python train.py --num_hidden_layers=12 --hidden_size=128 --num_attention_heads=4 --num_key_value_heads=1 --head_dim=32 --intermediate_size=512 --vocab_size=512 --hidden_act="quick_gelu" --norm="rmsnorm" --norm_place="pre" --norm_eps=1e-06 --positions="rope" --rope_theta=500000.0 --rope_fraction=1.0 --qk_norm=true --attn_scale=0.177 --bias="none" --tie_word_embeddings=false --parallel_block=false --extras=["capped logits"] --init="normal" --init_std_qkv=0.0373 --init_std_o=0.00761 --init_std_up=0.0373 --init_std_down=0.00381 --init_out_by_depth=true --optimizer="muon" --learning_rate=0.0103 --lr_mult_o=1.44 --lr_mult_down=0.7 --beta1=0.9 --lr_head=0.0063 --max_grad_norm=1.0 --warmup_steps=78 --schedule="wsd" --decay_fraction=0.948 --decay_shape="linear" --final_lr_fraction=0.0 --batch_tokens=16384 --max_seq_len=512 --doc_mask=true --train_tokens=137200000 --max_steps=8375 --dataset="wikipedia_en"
Each number is 50 + 15 x the weight over its row's rms, rounded and kept within 0 to 99. Layers, rows and columns count from 0. The size before them is the row's rms in percent of the matrix's.

# o: layer 8 attention output (transposed), 128x128, rms 0.211, rows 17-26,48-58,80-90,112-122, columns 0-127
# v: layer 8 attention value, 32x128, rms 0.134, rows 17-27, columns 0-127
o48 090:64 56 62 16 58 44 28 69 56 66 53 47 33 52 25 49 47 68 61 51 49 61 50 59 39 68 32 78 68 47 35 67 56 70 39 51 53 55 74 42 55 49 38 34 66 71 80 55 55 63 47 60 51 32 54 58 49 50 50 86 61 51 55 46 61 49 57 60 44 73 53 50 67 51 31 40 22 71 52 68 50 45 68 67 08 37 48 78 30 41 20 46 73 70 71 60 53 35 57 73 54 67 53 58 51 69 43 60 60 35 61 37 45 25 39 33 37 76 37 41 21 20 58 62 35 57 29 66
o80 107:58 43 57 71 68 72 71 33 38 33 35 31 45 88 74 36 45 37 80 41 29 65 56 57 28 67 60 31 34 52 69 45 33 68 61 29 24 50 49 35 48 40 46 58 47 72 81 43 42 40 52 52 35 34 51 39 20 43 66 51 47 48 45 60 37 51 36 48 49 60 53 53 36 40 87 46 49 49 40 37 55 50 58 40 00 27 53 49 64 58 58 38 44 47 56 45 52 50 41 27 43 72 76 42 52 15 54 48 60 63 48 55 55 67 51 61 25 39 45 45 88 54 51 44 70 58 27 39
o112 097:31 54 45 26 48 45 38 51 29 64 66 69 72 19 50 60 43 62 53 58 59 70 54 78 68 42 73 47 70 37 54 32 57 34 62 55 72 65 09 47 36 54 31 53 65 61 30 65 44 57 43 28 37 35 44 58 53 52 30 24 72 46 57 49 60 47 53 55 65 63 42 49 59 81 66 69 54 54 67 57 59 38 49 75 72 60 40 32 12 65 43 53 30 19 37 68 55 52 46 38 44 43 12 53 43 73 42 31 30 61 35 47 31 47 45 54 72 59 46 72 35 56 41 50 36 25 51 54
v17 100:27 50 60 32 75 61 42 79 53 42 81 50 26 70 48 74 60 54 68 70 71 52 59 44 56 63 62 43 57 57 56 43 38 43 37 52 42 63 56 46 53 77 46 59 68 58 70 59 58 41 39 28 62 58 20 39 39 64 36 48 44 59 54 74 35 33 69 55 65 22 43 46 21 50 52 59 51 60 47 81 71 44 46 44 42 73 61 49 45 57 48 61 67 25 48 73 66 20 34 68 33 52 18 54 57 67 51 49 58 53 48 51 64 67 46 55 41 91 50 55 51 01 52 47 53 22 51 42
o17 093:74 55 48 60 00 40 67 55 51 44 51 45 68 52 34 57 58 46 43 41 54 67 78 81 27 73 58 55 56 28 45 56 62 50 14 32 54 63 58 67 69 54 81 46 36 45 52 73 80 37 54 61 47 46 35 46 51 50 56 54 57 40 36 67 54 25 42 44 53 44 76 41 49 35 43 51 51 28 40 39 50 54 45 59 16 63 48 38 37 45 59 17 43 58 23 41 44 71 28 36 42 37 81 75 46 55 50 40 51 74 75 60 32 69 33 62 33 48 48 55 46 55 56 49 39 56 69 73
o49 085:31 47 54 26 61 52 73 57 70 13 49 64 64 60 47 56 51 68 24 33 51 42 41 46 56 55 24 69 32 49 42 74 58 51 46 38 38 20 35 84 78 23 36 55 33 72 46 35 17 47 34 55 44 65 39 52 49 44 48 55 53 51 76 79 71 64 60 71 51 56 22 45 25 50 62 42 40 58 63 44 32 34 51 32 59 58 36 43 53 55 31 45 24 56 49 52 42 57 54 56 61 63 57 61 22 60 60 52 61 43 53 40 72 23 63 37 61 57 58 39 68 41 15 55 34 38 74 29
o81 097:50 43 23 44 82 37 19 30 52 53 56 38 32 37 40 49 42 59 65 61 71 44 51 57 55 32 51 42 65 42 43 49 28 27 70 43 48 42 57 13 49 49 43 50 54 20 25 57 36 72 65 83 48 47 64 55 35 33 71 42 55 36 39 24 52 58 37 21 43 44 63 65 91 34 48 58 56 40 48 43 54 71 22 33 63 23 76 56 39 46 47 89 40 52 43 38 66 41 69 51 27 52 40 62 50 67 68 50 65 29 57 55 53 36 69 52 38 57 51 58 61 74 63 61 43 42 36 35
o113 092:68 48 41 43 43 58 29 38 52 63 27 21 35 37 47 61 11 41 47 29 43 75 55 31 70 41 78 70 16 56 72 44 53 87 55 44 66 55 35 19 28 61 25 69 56 82 68 68 53 39 41 39 25 37 41 35 60 68 55 45 61 52 51 40 61 50 44 59 77 68 48 42 63 61 29 51 49 62 58 49 43 45 67 46 36 41 48 65 41 50 51 43 67 40 72 60 51 44 50 37 48 29 72 22 55 58 36 60 55 54 40 60 51 32 65 44 75 45 59 64 50 48 58 18 71 42 43 80
v18 103:35 50 36 55 22 43 49 48 76 59 41 54 47 71 69 01 45 37 64 60 40 54 40 56 54 55 59 19 42 34 53 50 34 82 70 52 48 58 33 37 43 63 74 40 32 54 27 34 38 47 42 53 37 60 56 52 66 63 35 30 53 52 35 37 52 48 57 65 64 35 51 74 85 54 19 44 68 56 53 44 43 61 24 46 52 54 25 70 49 30 69 44 68 26 60 74 32 14 30 50 48 35 53 31 55 43 50 25 29 79 70 58 71 45 46 35 37 39 55 47 52 62 38 39 33 61 53 54
o18 098:18 67 38 40 83 69 33 41 22 70 42 34 16 67 35 60 46 28 60 32 38 64 47 50 39 43 37 56 73 60 57 45 43 55 63 42 44 65 52 48 55 55 32 45 53 40 15 45 58 62 54 41 40 42 77 49 36 28 79 51 51 62 69 49 52 46 41 41 51 56 48 28 76 38 43 47 84 67 90 56 55 52 50 54 43 57 49 46 35 48 66 43 66 35 37 74 49 41 57 70 55 49 80 41 49 52 34 75 75 66 32 73 51 50 27 32 81 55 39 75 22 57 59 51 45 48 50 44
o50 095:51 24 52 19 32 62 60 66 54 51 41 73 67 33 38 35 49 72 53 56 37 57 49 69 52 35 46 09 55 52 52 83 54 30 66 42 62 55 58 73 80 31 48 34 28 56 47 34 27 35 48 40 46 71 41 33 61 58 50 70 43 28 49 39 49 53 20 49 61 13 43 43 52 35 51 18 49 39 43 32 58 53 26 25 68 79 46 43 84 46 63 68 18 71 44 52 47 69 65 70 58 44 62 54 51 58 43 39 42 43 50 48 54 65 51 43 44 52 52 46 72 54 19 57 49 47 35 64
o82 095:38 39 47 42 51 57 48 53 37 37 45 50 51 36 48 78 51 53 24 47 72 63 12 40 35 37 37 59 57 30 72 52 73 40 43 53 34 24 63 69 38 38 40 77 66 45 56 57 43 54 68 46 63 56 01 59 18 49 47 37 46 50 44 50 38 67 64 56 52 59 53 36 40 58 44 69 45 56 39 35 55 57 61 09 52 63 35 46 56 50 64 19 60 56 16 55 49 54 55 35 56 65 42 45 68 24 54 71 52 38 46 66 55 55 71 80 28 21 65 35 55 62 35 65 26 64 36 74
o114 107:68 43 35 44 61 25 67 49 72 40 54 37 78 48 70 62 57 59 63 48 32 36 80 52 63 77 65 35 46 24 48 42 18 47 51 75 45 51 64 27 56 50 60 28 52 57 65 67 63 42 28 76 38 49 81 58 55 54 40 64 43 55 43 63 49 45 38 47 57 65 69 77 37 58 90 29 33 45 53 46 39 39 66 62 14 22 51 48 27 33 25 47 38 57 53 35 58 62 36 56 20 40 40 43 68 57 76 40 40 50 71 26 59 53 39 48 57 52 42 38 47 74 50 55 62 68 62 37
v19 100:52 83 43 37 52 78 51 52 47 50 74 45 42 68 45 38 41 42 54 32 45 52 35 69 57 66 43 75 57 60 40 52 47 76 19 70 58 32 35 67 59 48 46 53 69 34 76 70 49 69 37 43 53 44 67 47 51 48 78 32 55 53 66 48 27 47 69 52 78 64 34 67 67 34 78 65 26 44 61 41 15 65 45 47 30 51 37 27 30 53 46 47 46 52 54 84 23 77 36 43 64 32 64 30 60 51 37 40 47 30 76 34 38 48 53 59 58 55 66 20 50 46 57 37 27 62 52 39
o19 103:82 78 39 69 37 40 74 50 63 76 66 53 45 77 77 60 40 34 73 46 57 46 51 72 46 56 50 79 50 48 68 59 61 42 51 33 63 57 54 41 37 66 66 27 31 58 71 49 52 46 53 44 27 34 39 64 49 55 47 42 39 35 51 30 43 72 63 42 90 32 46 21 44 61 45 38 56 52 39 32 54 42 51 37 65 43 59 47 43 32 54 53 55 52 36 60 37 73 33 43 39 45 72 50 30 34 36 84 86 29 57 33 87 48 63 34 61 53 53 41 32 28 45 75 39 43 48 59
o51 107:30 28 59 44 57 50 28 37 47 61 16 40 49 06 38 74 59 45 33 54 49 40 63 30 58 44 53 36 55 74 61 32 33 53 29 61 50 61 46 43 31 40 35 30 59 49 42 58 47 60 46 34 51 44 21 31 88 62 34 47 77 61 30 39 48 43 38 43 46 23 66 84 47 33 64 59 33 52 37 36 75 61 51 56 29 38 46 45 72 51 55 45 59 46 73 49 27 57 72 45 70 56 55 44 65 56 57 37 29 80 66 46 47 54 40 68 20 40 33 66 33 66 45 40 70 58 30 55
o83 102:38 38 45 41 37 36 76 70 50 16 45 49 44 52 44 52 49 60 43 41 43 68 50 41 52 68 67 74 38 47 61 50 54 53 56 65 44 42 76 33 66 70 61 49 61 65 61 21 46 32 59 59 57 60 82 78 30 30 45 68 48 19 53 84 53 43 56 68 34 42 61 44 42 50 44 43 37 38 66 39 12 50 61 50 32 59 38 65 46 54 47 69 44 40 39 39 62 43 52 52 70 39 66 43 52 50 76 25 56 34 34 86 17 23 53 88 59 65 62 50 47 75 64 35 51 58 57 28
o115 087:57 66 24 78 66 39 19 59 51 53 59 41 62 50 43 60 71 42 39 40 51 28 41 70 49 50 16 36 59 39 29 68 18 51 34 23 50 68 28 63 41 53 26 72 47 57 48 70 49 47 37 61 72 48 50 39 37 75 52 59 54 63 72 61 27 39 57 51 53 64 43 68 49 49 51 63 56 31 71 63 53 58 65 64 75 23 56 65 60 68 41 59 76 67 41 19 66 07 63 47 24 61 58 62 40 45 34 56 35 47 65 54 62 58 44 22 58 66 51 59 47 71 40 50 55 34 60 55
v20 098:58 46 68 42 44 40 55 42 67 54 41 48 30 25 41 59 72 45 86 97 33 59 49 45 44 54 52 64 56 76 73 54 66 79 64 58 62 48 54 49 63 62 71 40 38 32 58 40 57 61 42 58 40 47 48 31 46 61 59 41 60 58 55 27 54 28 45 50 41 28 44 34 58 24 65 46 57 60 52 43 33 91 57 44 31 40 66 44 42 64 50 78 66 53 46 35 46 48 58 56 43 64 51 45 35 55 31 45 30 13 45 48 59 70 25 76 27 17 72 50 67 43 64 13 46 48 64 46
o20 120:23 51 47 44 61 42 45 48 57 38 54 71 60 15 67 57 65 53 31 23 56 62 30 61 44 56 83 40 21 65 27 51 40 42 42 17 51 67 77 47 44 26 34 50 22 50 36 52 34 64 55 46 27 61 51 46 68 31 48 48 49 70 63 62 36 45 34 41 73 49 81 45 47 81 52 11 70 27 43 51 78 54 57 43 45 69 44 28 75 64 54 49 47 70 33 56 44 78 50 49 51 59 66 53 52 48 54 38 61 50 38 46 29 55 62 37 54 62 56 65 38 57 65 65 49 22 75 50
o52 109:65 64 28 64 44 35 51 56 42 65 75 51 33 81 41 60 55 46 53 44 41 77 38 51 49 40 87 40 54 41 76 30 34 69 49 81 75 58 35 67 42 76 70 35 72 67 66 32 74 56 46 68 58 58 62 42 39 25 38 44 58 61 50 46 49 44 69 31 34 23 45 40 78 53 26 54 66 36 47 64 42 57 65 58 66 41 71 43 61 31 61 53 38 27 79 41 49 43 40 55 40 39 65 58 39 39 41 75 67 35 30 25 40 65 44 57 32 55 22 54 66 64 54 43 54 65 68 61
o84 091:46 54 48 76 29 23 33 48 42 40 42 53 44 46 37 57 64 45 69 56 57 54 69 35 68 64 32 66 61 32 64 65 41 50 39 64 33 26 51 17 36 72 73 62 51 45 60 66 40 28 34 50 31 57 36 81 18 51 49 33 82 35 54 34 29 61 50 89 68 33 60 52 20 36 60 51 39 67 37 72 59 45 48 27 58 47 24 48 47 55 58 48 52 68 52 49 48 62 51 64 47 80 61 25 70 53 68 45 30 53 54 48 59 53 37 54 33 41 75 40 60 46 52 34 58 55 79 24
o116 094:59 62 46 37 48 81 50 69 36 65 24 19 64 59 51 56 32 35 59 56 45 43 71 36 37 32 49 68 32 42 37 38 40 62 47 46 37 34 52 43 36 51 30 32 59 53 57 54 63 48 59 76 77 50 49 22 43 58 51 69 39 44 49 55 47 51 65 38 45 76 26 61 48 46 50 67 40 29 78 46 56 67 21 58 29 58 81 67 65 77 62 37 53 27 38 52 59 37 62 21 71 29 30 32 64 41 50 52 44 47 54 59 24 37 46 48 57 43 63 67 46 74 32 76 30 49 10 42
v21 097:52 55 41 38 56 54 23 52 46 39 38 51 65 60 33 96 32 59 67 58 39 48 49 23 63 71 53 52 61 36 43 51 59 48 76 64 76 39 45 55 40 61 50 48 30 28 47 69 52 41 58 47 35 48 59 46 62 31 41 43 36 53 47 54 36 86 68 45 11 37 54 80 50 58 39 37 69 51 51 74 32 72 49 39 55 48 59 57 36 22 64 85 44 37 38 77 72 63 71 44 80 43 54 45 15 47 37 37 67 47 48 57 64 49 58 43 39 44 42 41 33 20 53 26 46 72 31 44
o21 102:22 50 45 54 37 51 47 53 44 36 75 24 50 47 28 61 66 54 59 42 53 54 58 26 35 42 59 70 58 50 72 30 45 65 38 43 41 53 49 46 44 60 58 67 34 56 47 64 40 32 48 13 53 51 59 28 65 53 71 38 55 36 65 50 44 49 29 90 59 41 31 60 51 58 61 58 63 56 40 37 48 30 53 40 66 39 37 76 35 73 55 68 41 67 36 47 76 77 52 45 38 79 84 49 45 73 98 38 58 54 56 35 40 62 50 43 79 54 65 60 59 67 52 20 33 74 58 65
o53 087:56 65 65 35 51 52 31 44 44 50 41 86 45 61 71 54 44 51 32 17 24 60 56 46 30 49 44 40 63 63 54 59 55 59 45 61 69 37 66 39 39 27 63 12 73 36 47 42 53 55 33 42 28 46 38 31 56 70 29 55 54 41 64 33 27 26 48 42 80 53 44 50 74 67 60 28 56 52 24 55 34 59 48 34 44 54 41 44 59 74 44 74 47 31 57 51 70 31 24 56 58 40 58 49 49 64 69 45 31 55 48 35 79 55 50 41 11 32 47 46 75 36 24 64 76 74 56 49
o85 104:48 25 45 51 70 46 70 47 48 55 62 50 49 26 65 42 53 48 27 34 80 49 31 54 81 46 60 55 65 48 44 47 19 37 61 61 52 56 71 58 39 61 27 30 59 58 68 67 55 61 37 79 82 53 43 37 22 53 61 64 62 67 57 83 72 42 27 42 45 20 59 30 43 40 47 27 82 65 59 46 61 44 60 59 48 27 84 61 54 33 53 37 37 49 65 68 44 54 46 66 31 36 40 38 82 51 53 73 55 64 59 66 32 58 66 53 64 55 45 56 47 29 73 40 50 70 42 57
o117 091:65 79 49 51 65 70 53 40 25 69 39 48 29 75 59 38 27 45 37 40 24 35 49 65 61 55 43 33 44 26 48 54 99 36 61 39 49 57 66 40 71 65 37 56 53 32 37 47 36 30 50 49 58 80 60 55 40 37 22 29 48 63 29 62 71 54 61 52 48 60 45 31 46 29 56 65 45 66 55 71 75 32 19 57 43 81 49 39 64 58 54 55 67 45 52 36 38 41 54 49 40 48 56 64 56 17 46 51 48 41 53 55 46 20 49 74 51 65 48 42 46 54 48 70 65 37 51 09
v22 112:79 34 40 65 48 54 50 50 26 50 55 27 65 42 33 46 61 64 22 57 53 66 62 26 27 62 55 66 41 52 74 77 36 63 37 67 55 48 45 64 54 58 43 62 55 60 32 60 35 34 19 68 44 43 66 34 56 54 38 47 31 69 50 76 39 59 67 32 31 12 48 56 39 11 61 55 44 81 62 73 59 15 53 57 57 50 47 46 57 52 29 44 48 85 57 63 48 31 53 33 33 46 45 47 44 27 73 43 21 57 52 38 48 43 34 56 29 50 44 55 31 56 76 60 31 49 41 36
o22 106:39 59 69 37 66 60 41 33 37 19 50 40 56 62 53 67 59 39 60 53 66 68 50 62 61 60 23 48 45 63 45 47 79 58 82 21 44 70 84 41 52 51 59 61 60 45 64 37 52 31 35 36 61 46 48 27 50 61 41 29 50 30 22 46 55 56 59 42 72 56 60 35 54 54 16 16 50 35 67 36 68 66 36 71 65 51 50 58 27 52 80 47 52 54 70 34 66 50 75 45 71 39 82 37 38 49 50 78 56 36 45 30 74 62 57 60 43 31 55 50 68 66 64 28 59 41 65 34
o54 113:47 61 36 17 23 73 51 55 32 65 43 49 42 53 70 32 40 42 26 64 36 39 50 62 41 68 71 48 36 73 30 02 43 73 62 51 52 65 55 30 42 51 42 53 73 52 31 68 64 48 63 53 38 21 24 42 44 45 42 53 23 65 55 43 48 32 55 52 43 63 38 55 45 70 42 56 64 48 69 46 19 72 31 60 50 60 49 63 59 79 59 49 34 58 61 60 47 47 44 08 43 58 50 41 71 69 60 55 40 31 49 51 24 20 73 44 58 62 43 25 50 22 46 52 54 53 64 54
o86 100:39 53 48 61 55 22 52 49 54 58 74 54 42 57 33 82 56 66 41 36 50 43 35 49 63 61 44 49 29 62 41 75 09 42 52 36 17 64 38 65 40 55 33 36 58 31 69 41 72 47 50 37 23 63 34 52 59 86 59 49 54 33 58 85 50 34 81 45 73 56 44 48 36 35 30 67 17 57 48 53 62 17 54 58 58 52 52 50 45 65 52 55 42 55 50 55 76 50 52 59 31 69 41 73 40 36 35 29 51 62 59 26 59 35 48 60 64 46 20 48 34 30 57 34 47 66 44 77
o118 100:59 24 67 46 33 63 56 44 48 53 46 53 56 48 50 40 58 49 47 59 17 47 52 54 54 23 58 62 42 26 74 47 56 57 47 63 78 38 53 54 46 46 40 51 54 71 41 61 31 70 40 62 43 62 48 48 55 30 48 81 63 72 52 34 63 39 18 90 32 33 44 61 81 47 64 49 32 56 43 30 38 66 42 68 15 39 32 59 39 38 37 65 52 20 44 29 24 61 74 57 71 46 37 48 38 50 80 17 61 65 33 62 32 63 48 41 45 41 64 61 43 76 28 53 64 62 31 52
v23 099:82 49 38 26 34 70 30 49 51 52 64 50 63 59 34 64 22 59 78 58 74 55 59 53 43 57 44 55 42 71 24 61 40 65 42 56 66 57 48 63 50 20 43 34 72 63 45 29 71 36 48 53 54 52 35 35 43 70 48 53 74 41 37 83 41 33 68 44 28 56 31 29 57 43 74 63 47 37 13 29 51 20 52 47 58 89 47 40 48 35 67 50 53 47 75 51 49 45 57 40 19 61 56 59 43 55 30 42 64 66 31 65 40 41 38 64 53 81 47 32 48 66 42 49 53 73 57 60
o23 094:78 22 40 72 37 38 44 67 32 59 28 45 41 45 38 65 51 40 74 67 57 56 73 61 46 44 60 19 33 70 32 66 53 55 36 43 53 54 65 67 50 66 57 62 49 37 52 54 41 69 72 24 57 47 60 59 60 53 90 54 26 39 29 31 46 63 73 55 26 51 61 62 58 51 48 13 55 65 50 59 54 30 55 60 54 32 57 55 77 72 41 50 60 52 68 60 59 63 58 58 46 52 47 47 61 54 50 83 34 76 54 18 62 40 44 25 55 39 53 31 42 50 44 59 61 05 41 28
o55 097:44 60 45 33 52 48 53 55 76 42 39 27 35 36 61 64 17 56 35 55 45 36 51 71 65 37 63 60 43 21 58 38 34 55 46 62 58 46 62 33 54 27 41 77 48 55 59 49 71 42 60 74 67 48 44 78 43 73 50 80 31 70 23 57 39 49 64 29 66 53 47 24 46 29 45 61 51 58 42 44 62 59 45 63 20 87 67 48 43 45 54 43 25 53 45 17 51 36 53 51 27 45 26 36 41 65 71 43 49 16 74 48 69 39 66 52 27 35 52 46 28 29 36 35 39 64 50 61
o87 101:72 57 48 31 37 60 46 56 39 46 82 33 65 76 54 28 45 58 37 66 55 44 39 32 47 47 55 57 68 52 42 61 65 50 70 46 26 65 56 63 66 45 78 46 44 53 37 38 16 71 45 49 37 67 55 32 50 52 36 67 28 55 86 47 41 37 43 44 38 52 43 44 45 70 56 36 37 20 49 58 68 67 37 27 42 35 38 60 46 30 42 55 47 93 58 62 81 38 41 71 72 40 43 77 68 34 40 60 73 61 55 60 20 44 73 30 42 62 66 60 56 70 58 32 49 68 65 34
o119 098:36 39 68 62 89 56 48 47 70 60 39 69 50 61 59 39 65 49 27 16 45 55 42 49 53 36 24 66 21 52 66 55 65 60 39 25 61 61 34 61 37 48 41 47 38 58 33 43 65 59 35 60 33 39 48 31 67 35 39 39 70 40 60 63 58 51 35 56 88 45 78 64 54 46 30 54 30 73 51 39 52 62 55 37 41 59 49 43 36 78 72 70 64 28 38 43 38 68 49 50 34 54 27 36 50 39 65 35 45 45 61 46 42 55 11 78 66 65 45 42 64 44 27 54 30 29 43 84
v24 100:64 67 41 21 65 46 57 54 44 50 31 85 47 52 40 51 53 66 46 41 56 38 59 54 70 60 55 85 18 56 59 53 39 34 62 25 80 62 61 47 48 51 44 57 56 41 41 44 79 25 59 61 42 14 43 46 45 59 43 52 49 41 91 56 43 60 70 32 65 61 50 55 49 38 30 46 45 36 55 51 47 44 40 50 34 70 57 70 58 43 39 76 35 28 07 22 51 30 21 22 37 30 43 35 43 46 54 52 57 68 71 36 53 23 48 67 54 41 31 31 55 58 52 29 43 60 56 36
o24 106:26 67 42 54 54 49 39 44 52 53 47 42 86 34 64 56 37 70 45 41 44 65 33 53 42 43 58 19 34 46 33 38 76 44 50 26 57 47 80 69 87 38 47 59 65 27 68 60 45 64 54 50 37 31 34 46 21 57 62 37 59 44 59 29 43 37 38 57 78 56 42 41 65 61 40 57 34 21 78 68 51 42 18 27 46 77 47 46 44 53 64 49 74 43 56 35 79 39 91 55 54 71 64 49 50 63 53 45 43 37 76 44 41 60 57 25 41 35 34 50 38 34 42 63 63 51 54 59
o56 100:55 38 22 58 47 32 33 43 78 45 34 45 60 35 51 67 45 52 33 50 44 76 46 39 62 53 43 17 39 61 59 53 43 45 54 62 46 78 42 44 47 40 53 85 54 44 57 16 75 44 58 42 42 62 41 71 51 56 36 47 66 54 49 36 30 50 60 62 27 71 51 44 58 50 64 67 43 56 59 35 49 57 62 52 11 26 44 59 48 39 65 57 36 43 22 57 48 41 28 61 70 20 06 41 85 70 65 60 52 60 34 67 69 44 44 65 45 36 24 57 49 46 70 20 45 72 44 39
o88 096:25 31 72 41 44 57 55 47 45 72 69 38 46 44 63 20 73 45 46 71 45 54 65 15 62 71 64 48 62 42 59 63 50 77 39 61 75 61 60 58 38 30 41 74 54 29 52 72 53 44 33 46 45 88 32 51 54 42 78 70 21 46 43 70 50 31 37 35 09 30 57 48 30 61 56 57 55 56 61 41 78 64 30 70 51 53 45 48 59 65 38 50 48 25 55 42 51 65 42 50 63 68 41 58 54 75 62 67 61 51 54 58 55 38 43 52 56 70 73 78 42 65 27 55 67 50 68 63
o120 106:62 54 58 28 41 29 40 61 56 30 55 70 49 74 52 58 44 35 47 39 40 02 38 54 57 36 42 87 28 84 54 47 33 43 53 58 41 52 50 40 49 50 27 30 30 71 48 27 27 53 53 70 39 48 64 45 60 47 25 32 61 52 19 48 64 65 83 52 39 64 34 65 43 41 37 24 27 75 38 65 63 81 82 56 69 46 49 29 28 52 66 43 39 62 59 63 43 53 62 44 45 47 43 36 44 34 58 60 65 39 48 43 40 42 54 58 19 34 57 35 62 48 61 55 30 56 45 33
v25 093:61 88 66 71 64 43 29 25 38 41 53 89 24 53 41 35 39 50 20 55 20 47 85 52 50 69 51 42 38 44 34 51 40 62 56 42 51 65 47 53 45 42 60 43 51 45 53 48 30 54 23 38 49 43 52 31 41 42 44 58 42 78 49 70 59 22 52 39 38 62 34 39 66 47 69 65 57 69 47 73 75 64 53 55 38 54 30 27 56 57 52 58 39 49 11 50 67 51 67 70 60 46 65 67 45 45 48 49 44 68 46 58 70 41 60 55 60 43 93 81 45 46 45 54 61 65 74 29
o25 103:41 36 39 37 32 33 65 24 55 48 54 40 42 27 39 48 63 26 44 68 75 43 27 62 48 34 62 36 60 29 61 49 29 48 47 26 39 60 38 47 51 33 40 53 69 50 33 39 64 67 59 28 57 51 79 50 31 67 49 79 71 55 71 39 40 18 62 54 39 67 39 42 35 52 34 32 52 57 47 24 58 72 51 60 39 53 74 61 33 55 48 63 30 64 85 28 45 49 52 52 54 38 45 39 45 10 43 51 49 34 58 46 53 47 62 27 50 78 66 60 30 51 53 34 11 75 34 49
o57 107:31 63 66 59 44 39 48 43 40 40 49 62 66 57 39 63 29 50 38 41 42 58 76 47 55 36 40 63 26 73 63 48 83 62 60 39 40 47 53 62 35 77 62 44 63 41 82 71 54 50 32 49 73 54 51 55 70 46 36 25 61 45 17 11 58 57 48 46 63 41 55 55 68 57 65 55 50 72 49 68 61 49 14 69 52 43 25 17 30 57 78 50 47 34 51 56 39 53 51 56 69 50 81 63 46 73 79 76 42 44 50 47 46 79 54 49 42 37 65 56 39 39 50 48 63 19 66 37
o89 102:82 28 61 41 62 37 45 58 67 52 31 32 49 71 33 37 57 69 76 42 45 57 57 30 69 41 53 29 45 91 58 44 52 46 34 70 56 56 64 48 63 53 24 83 16 48 48 68 57 55 41 55 29 50 43 42 77 54 77 25 37 47 68 40 61 48 36 52 58 46 53 55 53 66 64 61 63 36 31 33 55 45 36 65 52 48 59 70 55 38 64 45 62 47 25 36 51 54 47 33 51 86 46 64 54 64 44 38 24 40 45 27 61 58 30 34 41 40 38 26 84 31 72 44 72 45 51 71
o121 093:71 68 46 68 38 79 43 62 50 45 57 53 68 38 80 58 66 68 43 67 43 75 52 41 37 58 52 41 72 38 30 49 58 43 28 52 41 56 49 29 16 44 63 41 53 31 54 63 47 44 50 47 41 43 13 35 44 57 54 55 51 42 45 77 58 64 43 50 55 39 54 64 56 53 33 71 45 44 61 66 39 47 68 30 32 60 26 35 74 79 62 49 46 54 61 63 50 58 46 45 30 52 76 60 44 37 56 31 79 84 60 75 42 06 49 55 87 60 43 54 49 51 23 73 53 36 24 52
v26 092:59 96 56 49 57 56 66 39 39 74 61 33 57 55 66 80 53 36 32 53 25 66 35 47 79 28 49 54 61 45 54 54 64 56 45 73 57 45 43 42 35 36 55 74 32 44 55 83 50 21 56 41 75 73 61 39 44 70 55 85 34 48 51 57 56 42 44 57 50 49 58 54 55 45 61 49 21 38 41 41 53 44 40 33 62 37 21 36 58 63 42 50 86 65 49 39 45 31 52 42 31 75 75 79 24 59 20 42 45 54 49 50 63 46 47 68 39 50 50 67 59 47 37 60 36 58 44 86
o26 102:19 58 48 48 51 68 55 61 35 52 78 76 57 68 47 54 38 53 68 48 70 19 57 54 43 63 67 52 65 36 58 45 53 59 35 46 80 35 31 65 67 50 49 44 68 85 70 41 56 40 34 95 47 45 53 32 63 49 61 46 41 53 52 46 39 35 29 59 25 49 42 85 40 64 44 46 60 85 57 61 49 76 47 58 61 47 53 32 49 30 82 41 59 52 69 62 47 59 29 78 49 32 32 40 35 42 41 58 41 67 52 46 40 65 53 53 39 51 50 67 72 54 09 54 73 67 58 44
o58 097:43 84 31 80 74 85 28 26 48 45 32 63 55 35 80 54 57 57 52 30 40 47 33 55 68 37 74 50 25 46 49 54 34 37 78 61 28 61 54 45 56 49 47 41 44 23 28 63 28 45 65 46 55 66 38 60 21 36 25 21 41 55 44 52 37 44 80 46 55 43 62 47 40 60 45 24 52 34 46 35 52 49 34 72 37 45 38 66 54 53 50 72 57 29 46 41 36 48 71 37 46 42 57 34 42 49 61 53 36 27 78 39 56 30 58 55 68 21 54 42 66 24 35 47 57 55 75 47
o90 099:69 32 49 28 24 36 46 58 64 48 27 31 39 59 43 42 70 42 24 65 44 60 83 56 34 63 45 57 42 40 37 31 47 60 58 85 51 49 37 57 54 38 22 42 24 47 37 57 51 68 41 47 45 37 52 47 51 66 74 79 33 66 47 36 53 39 54 49 47 55 50 40 43 30 25 65 61 11 49 61 36 39 58 34 61 70 50 26 42 67 42 57 38 64 50 36 58 59 64 38 37 71 62 47 49 43 72 46 46 36 14 31 31 35 32 46 24 61 40 68 45 59 63 63 23 69 42 85
o122 094:55 44 57 49 47 25 56 72 30 67 71 53 42 47 43 37 41 55 36 66 75 58 29 59 51 18 61 54 37 79 63 41 53 50 40 40 52 40 84 45 38 36 53 62 41 26 65 46 70 68 65 42 30 44 61 53 32 30 34 55 66 39 40 49 51 50 37 64 55 69 42 52 50 45 92 43 44 27 49 52 68 49 45 54 32 51 73 81 65 74 37 40 50 41 80 53 49 76 33 48 51 15 52 47 70 64 32 53 34 65 39 62 54 80 61 41 68 40 60 54 52 55 66 59 71 13 21 63
v27 111:57 67 65 86 29 59 41 73 53 54 56 29 63 33 53 45 64 56 33 76 72 39 79 19 45 25 54 49 54 55 48 55 35 31 41 43 61 30 61 57 38 49 82 74 60 49 37 43 72 60 51 62 76 87 55 77 25 30 35 45 26 78 51 29 35 61 46 49 43 34 49 69 64 49 37 49 57 43 51 35 51 46 61 53 48 63 62 82 60 34 52 80 38 52 29 50 37 53 53 37 55 26 41 32 42 54 46 51 51 49 46 57 56 49 34 63 48 41 72 45 27 35 18 52 55 48 64 80